Weights of a small transformer language model.
Training: a variant of Muon for these matrices, 135M tokens.
Each number is 128 + 32 x the weight over the matrix's rms, rounded and kept within 0 to 255. Layers, rows and columns count from 0. Numbers have three digits each.

# layer 3 MLP down (transposed), 768x192, rms 0.0666, rows 550-586, columns 0-191
125158079121114157163157130190152114215130082108128144128083147108058140158155121146106127140131173182062155190120093114225155169109133027110169164157100153131070130154163133154164086124140134093117161097146122096142096154167148088152117111141090167100169134100138168114122148065075087105071090144052151169164092027144090141144125112115126148132141129080080122087131183135095174074111191174174132158206100147155136156178160194100088111089135110123157093127112160152103125089112067139072107152116149139089106106117057181166144105059126196127088134168129099090125184112203032160
159140182109112203121145102106153161097087183178099147155124143125154094150170093091093128159143122097116126157139147115098110150134164133154176124137139113094112130157118102106086110168141181170140105142154125150146178081137138148075078087136128132038175070145115123107097122100124054144135174096122143139094136142077112149096087089139179072103110148140146141073141134135127087135118151122168193114112148089092055154167152101126122153071138219065074091138159127175126106140143054087154144145132129159125169184079099102095115131174212124186101153149113136152127078146208097103
143134127175171125050128200175113135036147165140135161140133138147162099150134106116146120124142141161139123153067155151094096129111113080153142172037124191130122076089131150145143103161110138142095180108101124161122148150160102188112108127124100161171152164115138137069140097131127117157161126161114118118229139126130126182087094137132142146071123092143164167078110129073128113149150100155062066127097133168127166108129159094140118108122126094110112080059117100123127128122071147146148136142124156095108088158094175148096194147104124119151099130164153116078122132119151133114
127096103133125108173214140152168117132085130109111169094174131138155149120096171168107138159095129070130124108152161142153127104153108147140146153098179163052127174110131125141130071099214150159136127141085129040093126108162096128041133142154095181131129119118198210140117168171160182087108130103099094108139104077153112142089155131105094108085059069106131136115167172115104117108134135186180173143109133114168101149126125105124187092132134150178140131126095097129140113093110106130164160122139095148159154114139090154132130086080067210137090045141131123168089131127146117104
174175107087084132068145116133155089107150107146211108162184122146140154097137104119148137104147096115146134114070117125150112130082131071143167145112169137097112116106130130063167088176146141115093084152140062185145092131100079098124148149146153097098135144139174140107089159066136096160131174175072134116142069147176115125163124138119085139107138121127083112127157119179101118102083138147179143162176218054109122082122104164096195101134132144171117175137131090215062129145142182166131159153143162125085131195114103077162118068180150139045215135103184103112179091101076070070
117140092144148194092114108144193129100093138137164079128119122139119163130135116113107154176166123074154125206111139127137139188120157089121084105065066155050081168115154109140125070158080080167091094132089201170195135105065131094165113140134094080127183160126144072120180110137141129086124098150068129110098122099150099164147120116173149168116097189189110136098102108147091117158206132157081177133162157138122131072118115210205126125143109159124066089133135059111125136152156136058088149114160117165068149142179089162164120141104120125180095108138121087146140141122145095102
137114135122168151132109067111174123141111126136109149181135134191160102139145128066140119090121085060135137154151149144102075122108129185084117092114155125124087151145211113082120146171188095111040115066190128152145094136068173155104123123127163135108123114150100113121153200127080142130134118137138150148132157105110139136075101124139142133180100121156151145097137127105113107182072152134116137102102112122133148093129099172155109147090137131152122098133136088145143071091116140141094145058136141126120140144117098134117092182172105151183190129150161107118139122140161163129
127168132182150078119149147160147112083150114151190163105083147154195140098141137119147122156115051118133082165095122160126149127151154155126158153156142145140145159075155137119082124131112137091164113099139090111143087159117135172133107199170128119110176130094105067111113129117104115107101111105109068160052076119071097092136136113153132062118091148110076089149098163188157170175090172105101124126133142115105130198121140146113107158066119174129153164100120109168142134109078144082081120155152147159120172118144094133178131091162077150158119174154131128106111079146144067145
108138161149123191164127083101110167120167127138159135099153146127141156099123124083142101098083106159134104126107161156178124118138159152070124162139089123151174163156096095128169134154157122072114171110073137141122178069135089102135057114098135109203124053104069131104117165158147149161166125114140093167080182131124102131109232123073110142113119133164139085155127120129147107140113100110136113112144107108099168155122148132116128086137113115109102119111103150148176122112187166138156150092177164123135128043115160159147087131153066117154073109224061134127156130098153112155
119156153089106130109135131091164148181123194117070189157138115117157109132142134117103132101054145097117161170109110131101188117161112092164117107100170121110101146032155171110092182115147151200120114169101177140166132106154101195157068125171135069139082088165157113101150103144049154149156116092082090150169139109152131124125097074135098146088095106102090148152125170132141178151071140122088156092102143124168111083145160124176116109069107078093132110111115184168131100100198134174162111071156135115191133129133104126114131108153121093088148144102122123089113134180142217203
163101111122120120058149146151166136111105154091135127135055140156047163216154095101125133131113143142131149118104137114160112146125155125095117150170140177116114097156121125109104144136143173079127189189168172196083187178118075150163155200131099113156109058121091079135082135111129124125112130130090101170125121162136142086153134066129139157134142165108101072102165149104123148125115151167089192138132147116081104154087124161110085113110129126115108130156162110142114140101086082065102189147197062169122170106166138179139088080100142135145116148128124195115029096141084106118
113103175137092115156193155073175158120178134121109130146060158108157115151143128138117081115135089165100082083212120153128097117119091122127118124148172173073134172093080127134100130127154121104109109156140176088150116094149126123117110163080084196197129109170117192137126142132097123117112107123165104117158134139102085185116197150134115191116125128120151112094130108117160135153121133133166119136135092151114089086090092141197100101121153059076121106085111096067110164178140186140115123147132153183125042112102205138072132096091126155117205168127138086138172150126153141137
160111140142106141112103073068140111104180180119139149121127085115131183133110199163133161062127071111103109175151131111158159119143131123084111100104119144149123097083117127086136100138135158129183119149082150107132113185096093156140138040136124121100124145186181102138090094106118164119108143203065109032090147155115162226174111060064136138094069092151182153079114091142111073126127118198126170151159125200132151091113122169106158153122123134127232091100062151119142141145090155143148115110205162066110147129130168199132154162087169124108109105107134144134150116075122150100
127110093106163127153151150134138108081185125102079144093131135129178115121137128193094134146138181076134136172133088130127129111088128138153122171103144169119132139135139117132118085146152105145111163097082079126133188107189133169147098126116112113079072125064118121106132091100170112167121123152065076123173138195166131143142133154053126173100085084077130125117087166172165168217178114108069170115093174136126050089125100106142084136156175113146116174099104204134113115146085110151140146131142115135086111183144133152126139135081137145159110127065114106099177203143126102148
131069158090097113160111097170174182134107149148094133103136137150174136124124121141139115105163187114122147163135106122107143158091122139124127126127106051132121135127096111116153167144131119085133134189120103122103146137198153175104177148048085128090122053176153138109133153159063118134117129101130147123127124148126119083166145117091114098146107118100066164116110129107148124094127113127135149142152122142167098195149180141077069080102143074108101125158131082163079195101165114153166111083140109128146118143108145161123137093169109071131121163155182159127165109159152131146
142087080080118207057145144114132136106116139138095191161105093125151180122133137109131108167151106128153086148147150090100167169148126095143162171162113118073123104111145097169109158151135124131183128159136082138123099131131129157108149165147039108098162137116146122087114086131105146064107118099137128113112112175121127057164129102112162159113097177109107173028090186137165107152165109184142118104128227170130113146115142120135130071130109114108107110121109152120131080067128186115148159154106132126121111158128161139244187164114139080113110100144120103062127161130185105120
125150090140133126128092082108096181116183163147154167152133088134124155090206106159085103121040092102104106116138156110120135122127092076142168158090179138112121140123135163122132184060067105143093091153088143086103083090111116137126147138109157153139080101120079147159113158149143176074118105123148053185080153202132169141111121141172177183129102083129149148184102174100163158132105150143138154126099070101194113077156066160147137136117157134120070110183141122103148174097188142134145102102121080086136172173143140101120171122138075203085125119093105097156204154119149126113
158143120089113103158142143107129153145058159144105195148194150183154101106067158081074151085180114123216095139111141166155186105213138073115093102109055147126087198139204141136138151078158127072151081105119125117127133144149110108088112106121119114127092136129114145104143121141139118129112128176083084120125130059092108139096053154068109092152162117127159045195131116123166144127116175189116140131074154146081106080093094206163111151071109148150137091153120117143161108155170134108122131107124081135103160144107112102112110172217123152166159159112155100137087142140168175112
130114119236149157159175081136142108187143117107109181087157166123104146158103128137164050151124116125114145081128162157148132106140128114104128135149101120147106135128163087133177096149207088148101182091084034160214178153121112120130071046145128076049131104160128113134142144070151073126203148105137190154107128194132138153169128113122199158111120104144134189090107154096119113105149129077154097119174134255091103098154168206082153156086070126117077135155194090065119102124110106093165116160076138161147033137119074114109165138141107178106110208175096043104086110065156099129
137143124140119167150085115146107117139136156085127149128117140117166142124134055173156123152109109114136112119053072159130162088106100088151109187174138172130151141142129160097126140162126136123181091147109136079131138066105122118172072160124140109098106149140160115127143170154078108120138101111107133132134151134115141141105183156176114115131189116106132161152121104121156100160140116135134174129123141133125108122166127135097056121139114154089105138131122119128131127101087170132138093152117085167188093111135196089091093120108120101147162097133126161157114144149139133136
139118196129119132110129110210159153115147122141205115099113174146126169107146105126137160098143171146104101198155143098128130124131172132068154189196158130171134137124099033129107132080138164091128150114114124157143125115098134098150121073157095099153118145140161183146173082137119140171137140153152130138131155086110129140144163109131099126124039145101110095125141180108149067131104169066169160050148109088136126128101154126108092078098093140100179076171136126135022146083172130153131138103157121114111150145109088140094125106118098123145116122159128122120142089154110138095
092149186159093119123175207071169115109154139097147147138097186139188122166065119126133093114109178125109129162105128170118127082108146112130149124179130103127104125106143107163167094150106143134083151136118124091151148119147106201122128057088067070138177136126124120143198090149082165137205106140140086127108168159120084156109090127128197153107087102129103190069155074057081133160173137138162102123139130118167148157111098140140032115199137161063158107127196186148044126107140123110113100126103117118175132085168124153178136127104171125170117126156160118039023137079080161116
094130078153221144080132071143094146192177154166106113115141143107058104119133126122141143162082155090110127135127135075079163185088140074168070085086128135096080142143132146144105184130136041109089113111116090130134121081149152102134136181142164085120137107112144169108080179116130164137103191097123206098189186122128129112133057154207079131025057140157100166146148182117153162088058148206136059134106201113130150113125163127026163116128141096123115140104118084174162163089137095145148100101141095177116160184097156126149150103123102095139194119155129140150130174108104145147
123093156164085091173129134095127110135135130094138154115102120127125145108111095100148089146111118082119159083085083177122208092089097083181151129119077120108146138141131151080156180099117123137113118097140150163146108089100120122111140146200150116158123119095183117139126145132114121169116139104132164157106161125165156121198170158101094127123135139169156109138151124137129105115115121132114121127136139079141198106097067104118160171169183097157095126089154092089141105147128120112144136141149121110185157127167140089205134084148121158086152132111078085126152090126115115174
138154151135157083105135114122175111109165195097192138108113113141121149155128129072072116126114133129096135061136144145091153111074158083111122060103136112133184117137144129146160141096106110152149089192110100168217146079076165118073156093180083112106182067133126091116163086153189009190128164167158053143090144130134085129123117125112168120174095158129118090146197101227095101050106101127053094122106151124102209123145098084134199125098210126141132142061140139075113106108143153097149169151132189179135154130149167112179173119134090131141125090126111111164153172131152135082
103141145134109094132064139140147169118100103121139115108091063140109173108135073165179104122144114124135120158158132198131124116160137068105119108119118113093144064159162075112112124120145133158129114122166120138093165080098156108148143134160149166095162164128109064106146159080100097095193071112155140179091115134115154156101056131208071078127132111135135073149120093169148112016126135118133123194187087125192163157161130115170179153119109093135110176137058144158117093143161181132115162148146102117101119144153145080171139125158171147087173092134141151104124097132109146128
133137074147122094126151120148145097085110127064156197105156151104147067145141076085154137111167143160109111163159118097148120095146145125165117140154168146161142236124153123140128101126098173100120156136094105100092113066142159077152082173166104152115097174165141176127174181160132153139123083133149126120111155081171112174098196128117149103114125145100149107196114109092132127118162145141088178132119149118095043097152098127146083169098135120151149096116137140136090141147123138082144103144129088098088108020108129116172106115129135133101124129123099123147124150164129105124
142120168137126160154130124120165122152118171114159156179108101135229145146141083124149136128074137169109143049131133127080148151151138132083076119137158067096163168137164047099112125166140199084105146122103115141129123144141153128102173151096146119109123125176111083097141168144099136155108134128121144141103139160108086107133084137134139148145171174105081139119071120141077128143158103215166084104156130158093133107097124175118117121141082180145096150150115117122078101105108127112132153104173168142161164134141081146105164120128120119134127145065159131103064094116119098118
101152102123143082054111130119165149200092124107190174124080134145130100068145158177124102122086135153149142166122056131160103126123088105159170111147127089138133163113156100129103105129126202129075113085079200130139110122078113058170101149150113144213157204121091140099177068064175106150145122100132080162127165129120118152181159090118138111195192242133127163163122147132124128117118173110074117106125098099126115124116061121150134093145141115128146093133152152134127112117144134126132159059145159082094139067118180090153135125087067141146150108148179138131087097053186126145
067137191147119089105155180255138139191119128146094141181132097099158133145216082126100126141149143138084146073195132128058031088086141136161137117142107117177126112083159057118160079130078152090112131149120070102137156056171126093095147113125075099092147164112120160096161178140123167209107153103122141095124130128125144150114144111130175105181099109117154140092112162131086177122082137132132124164186140173129105176126140076129058138090137133098173133101120132130162073138120168102091161103129122120164126152113103113160066113110146226108056113108197175111155145114078157129
062204130192113096086054136083165101107178135124175146111084128129133151140110125092140123168068137105107089088159121123148128194119157154066112114140141156100132136099128159086150062134077165113161166142187166184132149095089117111107172114117105095128107142112143156116094075201185166112196147088130119178136108141119112147084157097093120153143141091194071117137113079133082135213147113219095122157140119129102124126166108145218123091141138129099124144092044145103086205180109130134184115138141056110088074119134101190144102166155113178120123122066134175115118142106108123121
148075166094123093078079152117125150088140103091119189120126128157089162158130114147120089083172056137175148174118137136076130107181218123111139108151120144143155117169165154162171112128110137137152119060106126112128172118151119182150128128092154149086119121151131091116187155146160114133121117129165114155123092144115157130120165162089128123140156187030095120126133111142134143080116126136145189153160117143116150187110152132090122089114091088080103141151089104092113154153113188101159163097096121200081160128105141147159165066074140153059124100167081127136079109075181104158
151101128172165135130165173159156145110113168135073091121121098177138221096081131144105048086180112093138109075133111125128080130119152154156095120140119191141136103152142117163139137110108102155102172178144107105129122131138152093221167170166085169114125089131115100121117118171185087168092105051083119142123107117085147180125138108132116130156137145151151124136105125137110132069109102096157144174099122137097127115090126091101091133094113182064131140055144174133146112101159132085158120173115089200174109145100141152134127133129171128117115087166094120191126201106095141127
163195152133127130211093087068189178117129129043087163125102132120128126107096172123159139136138149105118120113118197125121047178103116116172145110119150140130086172123115144123139111076168120081126165128144217048148132111134124135126132169133098113172114107176148091095154125114064125126160127127121149115152126144171133169125099083101096129116113141136163104085117098049166077124147185104148177110132127113108127179107129134121154120137096138092123129079077121194161090141162103160150108110124139099140156085162105190121131103153161087134140101097105155154110103142177125145
126144130077145174102070170153125134130109107094156167136172137135138045115109168142113131137118165116164119121118174125179136111081160155164157133091124126132150137102129062103102169142158101125169192169094103087123081158167084118139138104144116155143158104177083142106147160105172111146108122095213185127152111147052113100125085151097133119102111142204142107054099113099161183100135107144108077115142184112144174113096101114159098140068207154155089088119044149176111131109161123100176064111117048105107155139079103167154147167193177106160106042150147099160112139119182080165
078167118133132138100158109088147164146139120206105102097160103121116116104080147084112130127146093150114140120101110136182161097127140116133136065094109100114149129171148153094133154131142059134166124165146116141100112123097124148120177135142133116082100167094109160163138169090126068088050168133187152095170113172123175082134172134141155172105093131118114118093120105139165108124137125128160132115150048144141102108087134089088123108091140154071165195159123182132176096136128118134127183124078150128171104181141187156096183112135099079078122131107118192129133173123115108145
106115126166142124097142157128165154177114180146111119113176199218128016167111131084106155165153067146075110078132138141113109108123146131212102164150133086109097190126121123108063157131106167147098119075144089100085072125053169122130108181116204114094069123155107188144108103130180147085105098067200067114137096106169136118130099163113150165135110083191173140103147145152119158179157108099116158129105085059210126124128084123079092136163139143167123180119136070149088150126129166149098065123137105141173090148104139118107132143150082155112139119161171147147138110154118116096
# layer 3 MLP up, 768x192, rms 0.0798, rows 551-586, columns 0-191
157200082171134128144117174108168120095123120129087154126134107138134112137105151154142020122129142073111104185131156151140139134137072132132156120146133105133190134124215070127090154159098075178156153142169189144103167105150159133123122123138144157067134126156196136154120091118132111135098110088158172056164058142114134076043114121156121150106170100174070051126162127134193094088163096132134182130139118076063089094114109132144178110139101126113063153128109143135122126186129159119128126174101110086186149112090145116095156129167154144172215145180216074111155157158110060167
163112107160088159117125098133150127161154061168115070108176153133120135117055081128132146108143195130197130164073123119083169122142179125141216108159124086128080176144092154172152167123110140066078076127135117129115142110108067082194140089097130131052144152111103102139149140163105145142125143149180118202128113092140115121178129167155128084093188143144115108168209128132134111119108174138161154143087142156083185097160103134084133122086086200136131168158130144177158150122110083107121125129122135168092102205160159121147116103127170094133142099149077186182095120128111123168
112079097097144128136101148171095105135098156174105094139118147100136178127149136179186100108108145110123150124117133149102138140130163155134137128171162118074210104113190149108126135093113186182133137122187090161189153160119134125123155090114165101073143097091114181093226147121068143153141193166174131158103107137090115088115072115141112116146106127089128106064135036105139202160151169061107086127111178098104124131134129121140144091102105099125104120119165124114097185123084102092076192115165094133102137079111120064159115147122155141122145104161109162157161108130201125128
154098179125139230090091150159171118178138224174084131155137187139102208122209082143095102163091124117105131026137165114079051161163157141133113090130136048162124149191162093141160120106095154090167123118183156105111142110190157169071092113142035137087098141118062085105150096157091121161154066209166062131150128139103141122093098172170170141189066109150129166160186134046077131055112090183141117107113103079157085137166095100065209191063114128131192098120131122122089135148118121147107126134132103114136089102098056135113201136204107115070069126185140190111124179158124166132
132142131222083216085135079105176133111191181177148139107151147174140125080142089127122118066163128095124149105166110064121129132116164204096119126129130087089132098160093043177171136117122086081142193103174131102176110132126135174154137177088157198076155090099102115119118110126095141137205114116058187156127118144101148143149122107078159123149136164128122116153124149118090092113136160144163102109149072146125126133147104113112157097100162141136148123092074118127116156152140139079054117157165137148121119122076114125142085164203089126065100064154095163146170115095088186111
073157114110114101140148145105104145125096108106086165070148151088144183088155149147099143140131098118112154153125108140123126120104162096144146130096115105153204175144115137144146116112069157173155145134085090101122165124206123133105119143118181159114103150144133117099171141120136094128096169177109086143229093109112166123118172163093103107113154132101118135111137087107078137153133084124113092147107178107125129123157123091116160135146087160174126170112133179156104103144161114093161133095140116122150128082116149159142134137130148128154104103110124104108153149148103068106
097151160107179153144118128173144140103139107189113138111130139181141136193136180154079140104060107118078137129091131150144152151126170100123144210122117174098107101183147136154151115136104113155110138151202095125183117141162080098073140125127153148142115128157102173110151121083112098092166085137157065124146131110133146112137190119132150098090139134119139145134161096077193111063138098140140117120106125104170087125112137135123204151067097148103139125088152177090098061116076203157133117136163141111138097178115147140147146133138098153136126106151117098064129090153164121197
164130131100123082145165156120143140148116172156098136124115095139133111176140127140154067160094161143147138075164106098110126127120116032107165064115108142137034093086079140116111109122125082173165130137225186105194073093153186143114142147156125129099088143199107166132118148132113074140145095151173139120116120173123111126136087105179107153093138181128112099142087141141158150081148093128125144143130158147153138087100131073082136131127195112175174130118092120068123150131092198135125116119146141156177091069128132167156121149113097121101110143151096140168137096126126157140
192127150135147097177168107148131105090160123126179039126091138152135138152104135166083133109164087149134114109123099145138080075071145129101161120168122173109169124137089134136173131087106107083116108144201121100085126128132100110135168089127131157110137075101090139130105189151170096069151130147122129092116117090079144148099159102151173144166165125137145129126183146118139148118168165078186168134146101146180153118146136107075139134144161122091100181125144130085112148068110172111111115185137110122119127121174105115130119097130088184131167122166121077204121154061149104092
135122149170110093163106128117136156125165128141178103169101119172163166080132096077090133077123085121112150125131192128118116150137180115134123166142176141111161098087140130200153145155202089137106060108115125122172109116139152156146163109134152168147105179112103134095120131107182068081149136117129154183060100158130126079167102147135124176125138135121087122087109140093083134065078160123133140123094100165124171137112124126109181127161124106120149157098091137160089142169168110142089117123159198174098080065102116134110164172109134126115119138183070075131078156136112193106
104150082115131129110072145093132151129060171122120078126169085122150141128092149147158142120110136109135135116089093121154155123180159154115136135156107057154108131137132148178131099151131114126183209165067148152078164152071121142162096105124187123069093154065111086150066116094172130134084114138149177124146147087111167103098091137134134130177135099116100123173085145164102112123084156177076131101145135122100103096121119116117129124103139156145165150135167179126129139118105111081136139194187153122119150102212150121142111138181129134101098133121108187116150170111107093168
101197190144078113118082075155108141148081212166121145107181081096058063149091150186097068047128101156144170113122095134153173126199106187122151154094116116110119144072093114114166146107149155133202034110104142068205160131167147102108108137090194110121117134095087084120158154094157146149123105155114128129114117170146164119121150148177165135135084107104122188140113139081079189063151113168202135140125113119131160112088066116154161108200113126078119093113125105160062113175145167137130082140173096092107113160138103118109107176110171143132165108133128141178156134150134134079
209154136140146130056073117103139168141143117123166139102192134147077132114089083117133170149135159110043163098164149142183122211185143108082123106103176136130160078175109120112127064087086143110115137154102117084117070097124104112099162144116113087158156136087130094177086124156119130154119124152194123119089153142159134085153132107065153096133131120099122125172185104135048133094168103095128137183075095173136135100088142183134148154103069085107150123129143153220136125172195141088156155087145154127149153164120160135154089074137192149141080095094096104132133137154070117117
151116127112123148105177088142133181125083144149177123125128123208097128098135093079052174072099117035157140104141190120088148156116164108114130098138134173149128175122150069090132125147079098134118095090148132167183160089182108097101118162080126108117112115066137165169099148186094081211139128144134091104141175090183183153181105161142151144151115053152117174128103111111133205133159149137046148083119131158074133093139128145124151186155074103070144123110137108126121137163159118167131128179096145133141144161140109098097100125052162126140173130122154112122129095193142084132
161168177162122200130088144132132125133137136119166171148073172111146100072065118133107106137107085119148164165119134123095059159097126153057088183142076105090142129145077092140143104102116093131209157129105179115111148151095135102125107170171065149067144056107135117136094062159160110120132129178150120144159103095091162155140117155126140104166136159104106177147065151112116145185139097123070089130140097156155146082118126109184125136097165102126152111144133142149099093102123164067148107170125165129133139200131093144208163153162171162137081093133131133135135156115150130109
113128175095183115061071133137159142137094118113106084128127118156187118082067162107119128144105164154136122183095088138140113064157191175190163130099114125121096169153070185133070137125126070182137121079148169188154109093100111094114132111176080115095108123103143233176152124189143097113118157132111137100138167123159086058107045107127114128123176127098116109129113143131126168110160140129093158088130105151137122124086150090115164111133164116131137132113168171148136140153138124133069144088144173198156117079131186134161144120224081121143119120114103140158055112169149077124
126155129171098069133064050105128169147147120127132121117090102115109145117062084084121095078136149116121190091148177215127173085236154168098123148110091174122171089142099141096091114169146120085148099116153106139183177193210103141149143081116164129145194125087137162123135076121116092162134099154164124139118185079075131082142146104069133144105124107101149073139166206126128126088089117199074163207124101201196100138166133148138097132134130093129119053095102138133153144191092171158136124111135128117173120113071115063124142178080122173145137093094135122134167117101142061092
160158142100177072137098191186102102218121089134154139136073124124146085169167153155113155129100139080133114164078089115106129084138085088101124075214134140135088084116122099124156149151109119103112185151145142140137101111112149141130154071103146128120150099073140135164128141092114139138156171128176148101123105098181142119161147107178118121143194151063129128116082112193138122057146097130132131125136162085120159154165114056095110116133145061137112172123134160074133133133108116101143081154170170125123184083116120166141132158128166079097154105071133116113161171123119157129
086123104144144112109162158116143056168113111166121130105183100073145125125152147135135160139113129136140139114147069139173136135100109091149131169136094152142141103143113112165137212107156170113147083085105114127149141132141098149137128102119101142101142141077146113100154087148126124123109149116114166164094138053113094157104144101138135120132127092117106194167114107118118079100111170163080118117184126068150168153172106136127140137119098118113120136140129132174148175169118087090134124075174118133092140157201175077141101166129165133141062125187122151133140140163086136146
096124143067100125079085138141131172120093144197126125102082151209125178140155123066115136159122161089166144088169134123081095111142145157123129141146112161173105122134142087119117143158104120090162089064141172106140100081131125163057141091117108137114099085148122138152152115132192075179153150133091077138131168144137104102178071099139139141137131109109123157114156109146113150127091152132072141184102120135075111123118155096170146124123146130123161155108154082108090165112115119080147161108124136123169139123140102140131180166072143133162107170145061180103048140185085140069
142141133104138139093066093073097184151121119129104115114094097121122148137114170133129130147161200059102150142114106075118102145177211142105153149159145179163060165113171130096115177101175095061079106107053175198101099113137154169108056132131133221102114098104172175158095168126152127104101140129027199179094127123079092088152107137089146089122192096160099078136125114091118120143102120126074142162126128170132126180171140131165123094120095128120096160155094200129221184077136121155140143165095110173118199138116127124148141117140107128127084098114118064128108135144152111140
117104129116094124044178151165129140171139098090105103145135132116093153078100122143086153126141116094141161082201102142172180108131120117155122122146105103123149149138108175067119087156138198149111087147076165141170172096134087100115056145100139135132143095073081120075157072132166145170160169070149126132139074105138116138085143112106139150092121118142118117182074203041160125062073121126137110063143097118164171077158130134147186117084170160140147064149100169148178133167054159125152174067164107113111134190154110111144142081176112147124128061121089179133122166161120130099
132133098117139206144151136089181184118162120168163074098128124094105146143118135184158068119122168137145163145106148083125091133172093097116147096168133106115125117168082155132079090175108074142160146110098176131095139158128140157195097118045110145113125125140110129152129105104116179106138121111131065114140113130140136178085144081158128170130101140104130128110099129161113189135115114116135105146048062122091128137176137131150147117108108140185146141180114160115146128124126137171090156127133156192083068089071121144129146130170126115106137140121150095134130141124081158107
107168128169119180188153196109126162087150099134170170113164081107138114096163192160150098110148145006129190134152131108105144181126135091134212125191120132152083138105101098108173117122150158114131098032022107072165119123155112158143158136150179154160094084098109106175130186069084157122102117160135118192075119132127131094140097134120171129139151085103121136140114112121204105150115053120169152155158101081170096193158186077136128108080133115145120131124038135104184116132157156096134174101106142094113180083073152102093052098155106161093147104237134090163126100114132122078
150108169118136133181179091130150106138086136185130098162157168191100030120112166130145191093083130118102091114103156131120098162131132122120092127154172146158145140093122117120112126114142080125111130129136131157122114120142095128156151126058147121104141137125090166166095070137107152117154189175107131126168123120096130095134107130179147159115127106085100108119143172168127151136164102119113041106096111166123144113123118110142088126137173106117152122119148136118146135120107138132110106150118090096074140111138076097160158164140095129105141175098146144096098120204121101127
137141113153145130112104132055154165132141138091080204146135155163103120121128138163132161170091103071089160145163119135093135140096091114138159111155162112181125104109162167116108185131217120155083132152131108149154166139157180092112117164102169132113137120065141153078096144140072086113099101133142122151170134164129146167125096146127142097105148131076120129075172115158179164117097155156136137122144176132104039190138123123165111094140141139114128107072102117118151065110126163101122136115149153136113129171085100137079138134121145119145131154110115185094137103125114180173
110178167102197132111153137085122080178118148151094116154151122129116041106099200132175130133070127119141103137077087134107125121152120104153137069165117142130154122142133140153123166098110142110084116107170164143087110105131143132119164151142150179147165059107183123139139109120113086055094068120119078094121058095126100145095122153130110144066135077186113119140158139042153141117128122113153172093165117085141133067113114190179109119122114156114111128130110157150094159194070105116139079153101119116107138221123110110122139116148188133142196161205098146124174126202126090144
135150086131067066129097151105082151219078063131143148159183136114095201131156140184114135103127144146105145092151126120101189181134140110111155068143106169142134153169144113116099135146175112121165124128103139140108145193067147111129165161144118105054121108141091140163156093120126153160121085133084171118166081134173130129168059065102065135112147103139121081134139149111121179165129150108080100144152133154165099120094138127119078170132092126102167150098142144160122126124135054106136111089148137170142111125151114124076147108115175111138143131127136135133176138113098121120
090118176123122126130137130107119177079091148106089060184137123096159118136148170105153120225076065076153120066183134068100109143149163130164182125129159090136114081151097104175194184113122163138106114185168031060123121100114119201115145095186156132135123139138070107049186149141155169090189088120156116072137122042121129127182049198135165140106132114159078192128103146067126107125127145120117095144130132161077064168099076055074178126111142129169155140168138122144098118026085233136130172236174123136130082155176096159179100216152122044091154151163160161145167114121081146068
101128091123117069146150124168110113133114098141127140098083154156113166151107165139101161165138153151114083140163149111161135116099157121136125132131159064151144196153103113053122135084136135162105109165098185057129105166080121200165131121153121128131138191051123070120160183139102176095118143063146144078148168105082153092124159109125115076151071119187110083098156144163096123121128115068159117082064113109149164126106129111049110080119110121137113087050133116120138128150105206135183112116122177103154073157095137059096154126147150088195145161126192127195139156153168103106
112138158076120132115147091158050144120107138132052069131094081149081146153125111097165154155137098141090132156146141129155058143128163133162141056099136181191149133170136166154141096169091136128114153135143110113069171039151136158119102147136119133125117148165116133109126129138105130137132117108084124070227078185136165104173111175095134081148099110175088114083136134128072103184126142126154227122083148121132115117129107146129140093116119135104149075175092098209121117152112154090178127116102125156129118157129106084144123111174185134135078105076156116093120116133132131129
131170111102108154129156073159062086112132158100137122121085097126104092178190122065100102160141102092209113119107155083081159088162129146116138145165122125129091191070133118200146151177171227101132054044146125114158134106166083183148129052206205134137141129122125127141117128120102107147163171160179131116184161065157053136125149177122145148135163081078060109090124067120154152096043129117101105141106164162125103165169176068118102058146102065119096221110148183129148163088120147141108156175175151145166194079136172104048130133089145081111133138220128122135119116183121126132
075118090128136134115104140134083107143085174191125121116079103130113143068138094134160116112136122167133118115090112092111125136113137168067131148180060083166166145120063105158177122141167098133171089123131108122102124166119117127138068102106112156117097140058135131161136110159197163132174080122115146092129155085091150191097198148116102124151104138136108081150122098181114156115051082129089126163094130119157107077124161116089163131166166146144132138136169138084069157090079148085105150122154156190133134162129074074118167101137138142133186113120123144119130173153129142115
164152134124166124098157164079130130141076070150132067098074062153134142124133147220121165069142160068130099187118119071093140126136143131140124132160114162200114135133134106119172128129120113112174148124168176140178081104189085157172125187144127153133081127109167116168055099117111168142112124098116163122127055119106144134162135162134144146143137131145139129153152100127100131086069111073089165131104094120094157083127112087123178146194043147103134089094219135118120118188142167053146101126125185112098037111152139138100105087178087073121125122161153149042136174116130091138
143095169140104110118170132177128118130130094100125122106159132180145066149152139155117126180107064100085117106132085096096126101146210100123157082087122141099131203117095066161107181172120116188128137174143093143174133119115150123107131121099131146103132168122157137074135153125124114104119124098129113099159136094189167158143120145115143129158131164166128148113086068105110073146147109089161140146151123137101111097119113162157139118127166177145131083121127184201179076073123161182140117116121129129141149185121040175147119118072129096140125079139166146152130105105102125105
154129169101100135139118174132170104129127138104120117166121116117113079195138174165185057126128094126159156145136113104155125123094096150126114161067075154153140103102161161106157116164146058113116060184164053142122214111175130195074109064134100150091128102100142089157089230117175151146119105181072173177136086099132135131124134128154178094104125145122109109138169173137128104113115109119097151130123217166099140116113083156135203097132136205139141132162149113090082103125063161100115142179096116130135115103157119143099132151172161076116125119112124096192124105089121115138